Part of a small language model's weights: 2.01M parameters.
Each number is 500 + 50 x the weight over its row's rms, rounded and kept within 0 to 999. Layers, rows and columns count from 0. Numbers have three digits each. The size before them is the row's rms in percent of the matrix's.

# layer 4 attention query, 96x96, rms 0.0962, rows 0-95, columns 0-95
077:392455539560527478543409611525479522486577506565568589459524489502486675513502493537448488590496526496480536544486538503473436516480523561510501443543504546486396546514471532416558571437526458572513448594513557451498496466487474450517497570467432518516516499530477467525482436430554424415
093:513515481499548518451489464527448542539526551457430323492516545435489451518504499425530568493532543509460473501460524477433477520555515466466481480522518434541465334485530470477457513693427510451482537560462491516446530538467483512515545543514541515525391454508515588532588577505523481478
091:488437550576533471512497504490521457515527497507434358527523534475482551499447495467447522468514500486423443529515515484427466521503487479521562439471505432543463429503554487498508450701447499439571454504502411528444432547402537494421594529458492485554440413554520563580555569510492489501
089:452532474389440560477567385469466396493555551471516499560421533509524434474405615462468556539488469564561521572492467476462588479426447478459595503469490549553489540525538501494491526484536485446477433464504498535526491541450614587389484457547498459458498471477447501495512537570437532549
077:415454514460553517473491513643501554587509424543523608499496458518462550436495555441499480525439466534587500472531470427495479481477511529515508461472470536464532573448479526413488563332515494550516500537470569450536540537452464540543469601535421493428595560513474400485514454454513488492
082:426471501522488492528529580524497577460548451507529632468507450535492601541470536518495525545519428508480492499475500493485526398410462516545589439560460540461457519524473530473539587374540465513474477545522467446541564500377513503558496647519456486479558483466457434487485439409571439476
095:416485439492464485525530575481523497481541413514563616473552458579508564494550506432467502498439411480501492508480516457453488485452474504551493463509504565439453581445408503473513521348549448577447436569520521479496553444462504612565442605509434489481532538421535436499436451480542465518
095:481500519614496443550453621509520489483481468501476451467504495472470501503555418445545478536534482469411452465478563497488456529473566581521434506533516428583453417604468450499474503546436395548523508593518499429455583512401461409603538606527509547512504471530570492474524477489531435472
098:462556484496494492479526467447475372511504472523561579515529515528466565479472576552437521523434509556496562560508501519434550524455487504559561430505480592431462561443508541497465511410546429587513358412480519536504527419519512597406468468495358403518503519493533473546488498474498515476
075:501569494452496516546445458471517498521534490511517670502493532496527439558486591537525504478427504468501437491547483537512487581482504485472506493518482499547537548510549511444515493292518526458481575461462573452526534501587514552483422419508523463453581554436545434445443457513384569508
098:523438581594560505547445578527517510491484439496486407459543525422484478496489365505531509532581527502426396456433547487489457544535537493470423550530534472592459392547507478575453471607445463457505527570537438510449496527439464431541573545494569543540482468534524568509545530469531462450
085:579568526490515505486483469479537416459464610431483404538449509446520398578457512543534511478547533447435470529489506519516434502502541462410491565504549424571472383507527479508451431634423555453493542464490456509487522549569486441526541466487548555508474467503571587530512555574399519530
078:535406528565539412482507525514465566556563395512518527430575492518488579481523457416539495575516445525594561438539533443496464501514603501613471538561447527531476473534461542540576553483523500518480553550494470436524536460478470420503536547534564546516551521661534482481539465426538456473
090:478434472498505486558467579504535548484470427489457510455595472512523509511583381447494455476501573499511459475519553401481466550633565507543345575571504470449528485572470492563487502512520513487500589603495527382494501466519426410595510517528587530504495547533491492478505487526508458492
060:458521481480534450515499492558528467508462469516407515505572441487485430553474512526590472475513489506483564497530481534603431504411580505549546647546474449528421496472527540606592509470461437561470557454525528506511636617531520537502503555506623474462564543446472439474478526474474509518
085:511550477493517474562502440421562496500485427457505421540562484470504515498518513571404559477495545477406495546484521527420437519504612586525457522570542474478403492517475519559478401642500552491473404398502484526456487476524575516493525456489518467528403429459608577521531528540476529471
080:544562491511480504508545381491503474470531571413510412523463548467563397450509506511540522463533501512454525521541515532495531522541504493492495524483527453573540449482571490555495442653473529394557491506515435477470415510529552482452532410524616451548436414479563576482581510533426561582
074:528423445521520460462465600545551581515471429536414525446504500494506534496556518464535458506519471468503537493469521418491497466537476455549499540529451516415492518513403519493612530451476536586542565602489535381524598497442428533555473610537412555479555568586449426451475485528534476513
085:485509493514575500470523554547467514512471480547508647497528492525504508492437509532533467568483542489588479449419497472447558461482468465502524483504433463509571525451543527445553560220526544445530474473462507517547512525490469500464475549475544494493552524486518378441452474463489545544
087:535583488438489489514492485482552460559471484541479654516468471563569459517579535514461480500462447546532523452556444521519502506483479494467527511448425633464517596424480509477526517335478518524472586445485627500535530497538542493487466384513471496484503536425515437472423477489473584533
087:554533533459511491486507529542512554520496547448444398500451512460564430529497423555520508449524547428489462513548516509620443500539471464398469520512532364551509421483572471533469427616468501493521612530512455481481452580556529436541542488451640542515483463533525560457528550563476509549
103:483419394402467520419601413457459585392519523498497512481450517511534436454513516504500497512497494553500460549580451504534533429536390456419527446461479449488565551580590509457521521460506541481553537547497550507553465563590461577384486451539471513443489509463437446534435474505464524521
079:524601555539436534587456479537580509602442596487527463506493510468523498492558438546390512493515431378439409517488520550458522490494465535415494422443537468520487481472504469537426409552442509461497360518485466500445453465458567465527534502471506512510474484396547578568539507551479502475
076:518563445453487493455571420526525442536498553425477395556464522463525363522497504494545490540486480531445543494560491539516475522517487511421476521502534473550509457519512418471482423661432533443568475472557475592432457596459525505464500422477523452529391406465535535466502513582463515548
082:554600404451520482443563386515505519490463538422412337534407523448546398501504468507519543519552457536573542509515491474453526451537517456496532532442516498575532457504501476574494463648484505438533527477568471541473466503566499509512524431509557468475440458490509528490547550528449538589
097:488526468417519520426565431505463460508574649474528512527432524501534436443434564560567531498498403629511508536462458440538524451436528466512514510417500440614566513497567494475473497493505504457555547435509498566518504476537489588447485413514521488472492455410563470508483533507449565607
093:444426459454539494357500461580387559479510542510447524465500500512508427476487503492527530503511477569566458459505499343526507479527513449497480552442484437598592529493574505442508530476519529509551626536511550524548466469544401497475490440484651485495515543484466467528458504484465485581
083:494487572532438444561572570499548489516540416484482492463530507556433562498456530475510505545497512456561571488439538471425459523454530517551489533519486436482400468563399510577585550472490452486492412506502407451491615532353497517525487607550434562473527441574462501511564520441510460473
088:384381504597466464575499575503460564468531441555513605466506500527489626525502509512444487518501492438509422519470520521452447528467486563540536481516519527496485566477486498475539554417543461592486444551516518454522539416464463496534486597471413525516553505452503461556457409443552439380
077:477399443566517458529499580522568602456461412497479518460573466504475494505546411548548466507535502392504539541435548463601436505514510491466471556621501432584539458578539506550544502499525491483542618568501477376501590555462446423523512507544523590481545513489505488504516494516538489484
087:466547446495506499464508504520452452498466463545466702520524519589508546509539518537509458522460443536547540458534444498507475506471467528526494506529445591499535631470451507452569482287581484549513468481476515476558501437547485481563477502481505480445543557551530379492471478515490544502
093:568555447435530535440521411471521475556459625435465381501460542451472358484506502568561516494491529507523521508485476490472529521537506474407454527486496399530547407536563455527460484598460541434556586472458482523468469558542517490485517412478573521480471498486524574513503569594462586504
102:437633543597511505569498567524480425501485407501558512527576529505455541476595440509434537452504608506471587402461545467522494587491499560524471580504487546519468494551481497585543506493499531537441531507595481467477550424467513464591490504371507465471490547562498471408503488563500483519
106:522468530487499450456449376457525593493479612468434438462544489446478478493517531519528493449483499491543476532463459521416530455417548456511609491455488590460589469413560521514522502593489521451529443460440454503513374518533492475416570447553465555516496416429429568514515523508417547514
098:549534426393564525482574358478519469494518583475487504527464452488540482468419590547506530532473439500558470600470460404541557469470440441490526525491492509498551557388567501473480521448511542486477447393485521503489525511537536630410456435537451511470482549456530518559500533515464582560
091:612470501472517527488557354384491490469502565456499425466457456478498505493456556538558524555498453512530500619546492568471489462465484474444498505418562560506603503466556480496487469546473592439467453488470430518498491544576507601400495395504505477489503534403532543576492530501454573519
122:433480593598487479502402617563530495403501436517530499528517547477467546549519422457477484433510604423463544483522527516530495602515545585512475534484486479536404469566473501550500460548485526536500513527507465462485504474481477402571562560461605498512501472631469492432549497529483467393
095:532521500435517514423560332463499467515502623527487463537468491538489469487430554551559517502502436539558493575497454474492580464443448503459532455495491519485565486416520523513510495541473500463501430421476452568486468453505539562328454390543413518513432507435499515564494518486472563560
126:453567493584506513599459553517497482431437436522504508501459530505430487502627446463504504462528592447425551440438561482539421552537500575504421550494511480484451468529403480513481490500482485528469556566586529414470593525500531462603481543385520481495505537578551490421509510593538459467
080:503504542622518539492434582545469480472481376558504488505523501456483565505430392481437552531527532496463505433502579517477447563523548549466542491448535415475399448571428494521476494532465485542464529556582479506482535461451442472641535583458528481526466461544503522525554497540552418391
085:482506568528501503463503635515501515560496383558532592539495522545539505513515455483449473516527565468473574344489562503503491516527459517456423508479449469504425536558472497512477530394513478539469608591496509432478587542483505462616523583489448469467494509567465447391475453496473440477
131:524432406407536503454559382446499504550505574486487481500502477491538478439442565499549509484471391545535445568505458491470538426445449398522588462443477561477613512436561505445546477497518544445506499449459484533523453505570551549415482439531444548495468492423518516561499487384463540574
084:487513407536544486485526568515467554480551396491505604429478512543479552472492478497492473525532422465485482412510504501490498487517534503554482544521448405514538510543444469523502515294552437492490517559582553508554508514497516499561471598488565502471581578521455398405481451565563500567
079:434542515555549524408471538525484526566534378489471457494563515514534516445476455529452526483566594516534539406497547457506544507571601549518559573491518439519496429496455543493515562553503483466485528554547448492546503521420449436634524598453563467485506452563486498358531473516541424528
084:501526494448499477491535425492486512419487568500448483524438462504527520491401577528561528548485393518598486542534440506514578436473393434520548487421487586484643479439571547488532470485507527468440484443464516542525483541528488488338498430526427553457509556458501462549518534462460561549
070:463474483541498521494505508521487557553552575439469365554471541411521485539455507507479536510517543525516391614498559459505489474534492493534559434501527466441436433502525503564454561653490524437609436499505478522472511524485570562476535492577479461541404457576525573523566549419460476441
092:505449478542488509518491571493527528497476394546531643428479455553502505574526418492512441535496493508447484432542514468477492509465492533513523518514438441563475569526419497511530509302552458477453509566517547445503526532472494521592458522502577511485589608556500412428456443548565474506
115:530547543522498506496471550453498485541473433490520517464527502546463519519554405446511480504481602483498484444536527487446495586567464453480499653570457474479505538586399524542525513482532593462462549554469501373534625580504530566559442589529542476499535549563513476413468466473536444576
096:457560507538481490594436597496506475473487418581556646477475480476500503476546459456430447488509507475493558437514579494499465552496491565514492501463522483508418493589414488479476468378482512555501547552517592484533509548506469421594514638427535502467567567528487426444490472552535449511
089:499432475537458540500478578561516431551506419581545707481518507518513531523514538500540497561482483550510531464512533550556479509518506535451480533458474513521500535541488506506485482318524454560551534499465518494556528421491475435561412499473507527438600559472512369464451478524572498532
095:468474488536464504489454608511496474505482386536530584445437483529484536535547429484523470529526489467373458446460530541550430477539538545489437510502483452509441560602469506487505471384558496544528526565513520547494546478446447534665452570481565502493580602506522448431441468497560470457
149:486557485450524478466583417505430465532569555476485506517518479518495528477445601545477491489507449565554487613487464489465607388441467513487537440530512459477569500371586523481524584512547510484485471413500513593512419470522507556381498429556435499509494463456538520619492477460514528556
100:468532533467473539617516530523541415484467404504520634524493484556494539564529467475496480517468457440414532438539522519523462523502456490489450563550486448482457563547404462457433518345555464558508530486502536419486574542514527563573445569413436507515520530569497458442406476520529438493
091:456452498560524560477437565519517432510526399587553651526477508525485525590523446456474472483493491485408492449477503485534514531530473510507476482535473449488445611545424471457514498335526460569550506542536541505509527474499512479543405591461508493489556562540489406413480405474553463488
076:452493530610459447482418618478493509515511449451526388455475532426500503460495424490494489491555590488450411467415537562532435465530548535511527483501553506509452389535511509580427507621435483521536552565529458489442484468463544455556554609461564492482447450526549512519512526515567432455
096:498503504526508527506440523523485546482502388571558679482490527573477506487508458516527452484505512502488491486518524551489490506487562546501498521544478452473451600512438479579493465292549482571481465551517592477536484501540485545614429536499462487480595591529505412453466441477515499496
093:510500510427579458441556427474472541444529588422478350477514530475462461455452522591523507545472515477513428569437473495490547444454546431536523550471501515511557483468559540550558504609513513473502466461505406487533438494512503573359566451540496500475474449440557557578514509479405565524
120:473479500420487512476501393419539559496481606491477478484538455437565474470446554486544521463472467577544468508509472481518512439454418408520601436471480587404592513481524509456525516530494549434477481484446459525494428474624528528434514395584446544499463494418436528583504497471442566527
085:437504448540544539425512594512510480525490356558504598519499491498517523444564466411469464501445490531455458391483571476517489529555562593545498476497492463492444522573444508412520505412526414571478527511590565483502554514461477459596452604503471482499548548554500421460486451505576444487
084:474589537531553475468458622551476499499524386544501651532505521508459467507492421477476455515476535515409531420483553439480442579543495474505506484448505478505453552602460468576465448337476495539487509567522560505496558516491468438578515575478560493460549565538479437478476425477514470502
096:454529517536492496498388614581427508496587392544536571503485507561511565471525449433511477512446483483435502497493498479489449512538479559503417530478476413549425552538503503547461495412555441590502535532496583479502590496518439469651499577491487483516496522618539442478523483519544438451
090:594476463390526522474545375458514476522488599490476457504487478546539448539470584529518495507426457490554510560445477523532611489480447439455515447500487572507639558419561457489526499533494513433456425452458498498475405516495539554388462374535456471475463511488452518538499495457461546552
085:525499488529528475534496468468528455517534576471448348540507493433521474507561514559491529480500499461480472552456492486564538490553500501541454425507534533513453453567542485577451470724477554479474411463530460574394500532505536485458529465540470467545433448494507588559615553474478488451
103:452599458458540484519532375519464529504440553525471554558455487503527463465421631571443514445458485466553514562515477455433590470452452492518503480446477437524553488358545502463528538501458501474559441419507526567529465491485588548362511426545448427548492487449514509534485477470516511558
127:502461414451561516439545364461523521530491523496491487510494461494492518465427569501538530470485447491496477636493482454495508418453480454466587434475516507496565523447625502496545480515535507462467422430469490536499422544566551598387478369581424510531483484446543496572491527516473561538
150:497433423445506507532545383506520525472483568494514493514509485486571494453442585541500521484474375490533493578550485544520497456472504473490566374465515545418486513474535508476515499501499479506564442462443474619486416512520536541361492456594372512476484482453496510648484514456474541478
067:450570483482511498542470365515437464552516459520482496483437479497421443496478573562554499474478467642480481566589520490525535424458411482500610439446539445392513495470573474410512469494510464462431424498540519552521417578509575523470483411462406515507489494511559520557491507475449524504
138:494512573565482476476483637516449530464479422499525501501497520515463513534562390470475483537528593498482554383500515564510490596529553535500389560569491493551458464542406484500494513502489431498510552580543488437496566460462464414620515611454546515500520500565495511390515480483558446468
150:494570559559522493488427613529483492508503439512506520503482512498453489538568387480462480520523610467472505422451525500472508562561553551501420555557491461575499489520412491524474481492494482518478585521524521421497560488477423389657502563425576510531533514570518495360528490543533456522
167:519425452427506501471546389473491536505506596498516487500527481480541508452424586489509519455467414500555458651487481485503506421454452454511575451450512542491535520391589492490547483508535512458523429499451477544497401460520537607398499419559393500501476460462501501605493516473453561492
081:471484452485479497565493489537506528482503532473474325508509502427528503452505507514432541502562473477449517517518541510478489490484494490530532481475518506494425391484489510495517467754474499491536479491545447477424467520457506465492560570513417499520386410487503614513553532459495414478
110:533553572590462490544454600538498484552476392495506517507475500515535525520569409442507483529542566491485534399504511499512446583522557537481455522580486397523447475618396502585456493486479454520491574555519518449498577505429453438589519584481601502477515506578478478417509478526537445482
094:543474497428492501488555411499521546482477548513496528496497478528524511476437577565540507476418478494546500635475444519505543448453486457499570482401494549511563544456588536489522519455510588506511452406451502575534423531594574575336467421519397508455487520444536488531491487483480551574
093:464500478549514508554436652524494455518489405528495521507482515461486546473577451454442495548546530473383538376499532567514418513524554557480441576510516472577419453515412477509471496492468466548466534539558511483456568425447461485653511610499516557527518497514518503482519487475579432487
083:542528420361517516488568379513521486478481592513526553517505495559477484486491554559553478499453473482549524637487444531486550515435476436507534526430471574519575571490544506463519478435504501478519481454459509476521404529561517563345477399495471481483498538480495464562480464491423583586
101:500570547589460513496455627522486414593489395514509532522485527516466515493577428504474499577488585477432573438548543569488470585492515522454482472518513423609479482551447482497441518463508470547449586538534529490497576506519424420610492555439540465491535508570543487425503468557538448443
100:548464533445495490486561329524511541496514604483491469495485518510484470532440553563555531481477444522553524630522454509507527467447427456532583461483487527438549522472553513523541484527504540465507448440454458546523388491508561566316507410565448495488473472506449504549514523480421563506
122:507462459444521522537533422500511498468491515508498487537520464488512503473431554506484526524502397507462478647544498548501497421485452453470546353489519493438470504455531478467517479503496527531508370464488507627473461521537576552338493456574397503493488500445504503650469521512499529445
095:438577556546507511555437611536454394528500416513492529508513527493421504516591459493463470528509541509444537392500512468456495557530483546511453590523502468613519477550425501484464489454478528531501562498532546436490561433474425411658488553367528548485527525541544487457508468517527453490
084:532520491499480472579516428512440479482493511556543694552522495536530462538545490507457506453499438519493560568497491520494510514476507463390491418531492494516510589472468467464435489335510482559491483444512540567489486483604530492421447377466435494503543503420486496592443444494448540460
070:454540563561488495467440591477453453485504531511453516515455525532470469538565476540444495493493632410446536417450507456483533608488529536527458525578486590575577482486458488412450502479488519541430526535508542410514532449511492467645484552443550437503534504486475485373497467591506462435
119:475427478430571505479554371473477555480490579477469500486490511495506445497355579539560521486430435515543453559488452468456549424485445445550596432455520549459549520462630480472540528491505513490444453440502499552510416488515538550372470385560433501477485496473490507519484516477462553529
147:484524571574463490476465623516481463542508446504518502476516529501468518533579412477458482549552582460464506376494546532518478589556548555477422563521507474592446479568426508567459494513497475505482550577537500454489600462467422402634522581445557503504520507557506503407514479498553442513
093:520530476530496464496508484493512481511493568408494362497484556413500508489515477485499533450535409534477462517512516481495492485552543546545488492477537535483434396555541509430448498708426493516472532513477442543420500494408484522488538548515498520579396358474516585510559555499535466465
082:421556524547505488537465568488503446512415453599539657577484488549484503484544483472452426525433461498409531458455505501493489592556519541468524480486471492554460540600431492485470525337482461583541487524470576513494561529481514504583490536447460502505573552474537438505381477508523467501
135:490452424407502505447549418471517577496503575502484491504510485491525455488362597575517523447463445482539478580480461512465553370445471472544581462459494552467541531417562493456517518505504530485513449418458468549512385525549559555409477416573410487491483504420530517535490529467452554498
136:489437483409494526503557382478520520503500590481510496519523485483563510449444594529501513477469411502523471584551487533537528388435469441525558441491512535470541515435601508402521490491522547500505412444444492561497441463541532607357494440547415509490475474435504515619500512487465552494
092:478495532529510502497479521525492484485440507449454284555499545447506510472516504500443528482581511510493470491501544512541490497554500534474461528523545466518457390475521502512479547719473500443482491498554485499448519475465492477504576616453485482504421419522508604481554552522520452403
150:502467451418579519465554364461515554478512627484507486514464497482526489474419564530532534455482421504543473613494469503530517413440514427551580448500494536453543527455602516474538495517517498474479486433455464547506399511552514573433498364582429489477479482453526509579500525504446580504
077:547515520474503505542504381495503514524513532429451371488474456458512484503523507549548531482517494539545490618558557504505481505495431479490495455514564441458492465420526517515490459653545491426427463511485438448481411524501536531326555481481497523489450428517517565569594577489416521474
133:525574528545504517506455632479463448524507417508491504465469507497422498519589400458538485548522588525462494380484523468531480556548527528507443577502497447557478488550463490488481510499499503499476645530551524463495593523498443432626500539446621525504514538566544489358508488511537459510
082:483535540568498496522414632509535460509483375508511514465491474505511536469611472468436483550529533465444501376501529484509453543563594532446406532521513478588462473518430477459456516498492484517470529530541518461458623447490439464660496551408529535531517510559544505446502482494570446490
098:470476532502490486478510530445509524481503427518505637411495462574498511555473468521522439522454547494489468473509493484485538487500536493439505569491459483496572598511470552534537444284533572494490509461515499476567511517562497496533463457502528499466584623485514396377480415461495551584
085:452479531612529494524411566480491472500517524497452425504489510467504521523520412445487488505499536502440498435479589526474458494515520613507453525489562469532452436553442457553471496630454473526510530550562542513445532492472409423581537651536524482584453440547489562443527496473541402410
100:529425451419508506468560382464515531542472582480498514511494503539513524505438562515534527487427453507521535588476455504544579461447429420498554504445496577520582542450581473494543472472531516493472419424471493503510416509543548549292469405556472464490488509465537469572483494509453567500
153:477446445428463515471551403491540504474522570502509492512488474494548498468382606562492526469469423494540479620492471466549514442451460457477569426434510538416517535404566492463516498512518541482508408435459486591501407512553538582400486427569425510503476475428507509603496512491465559492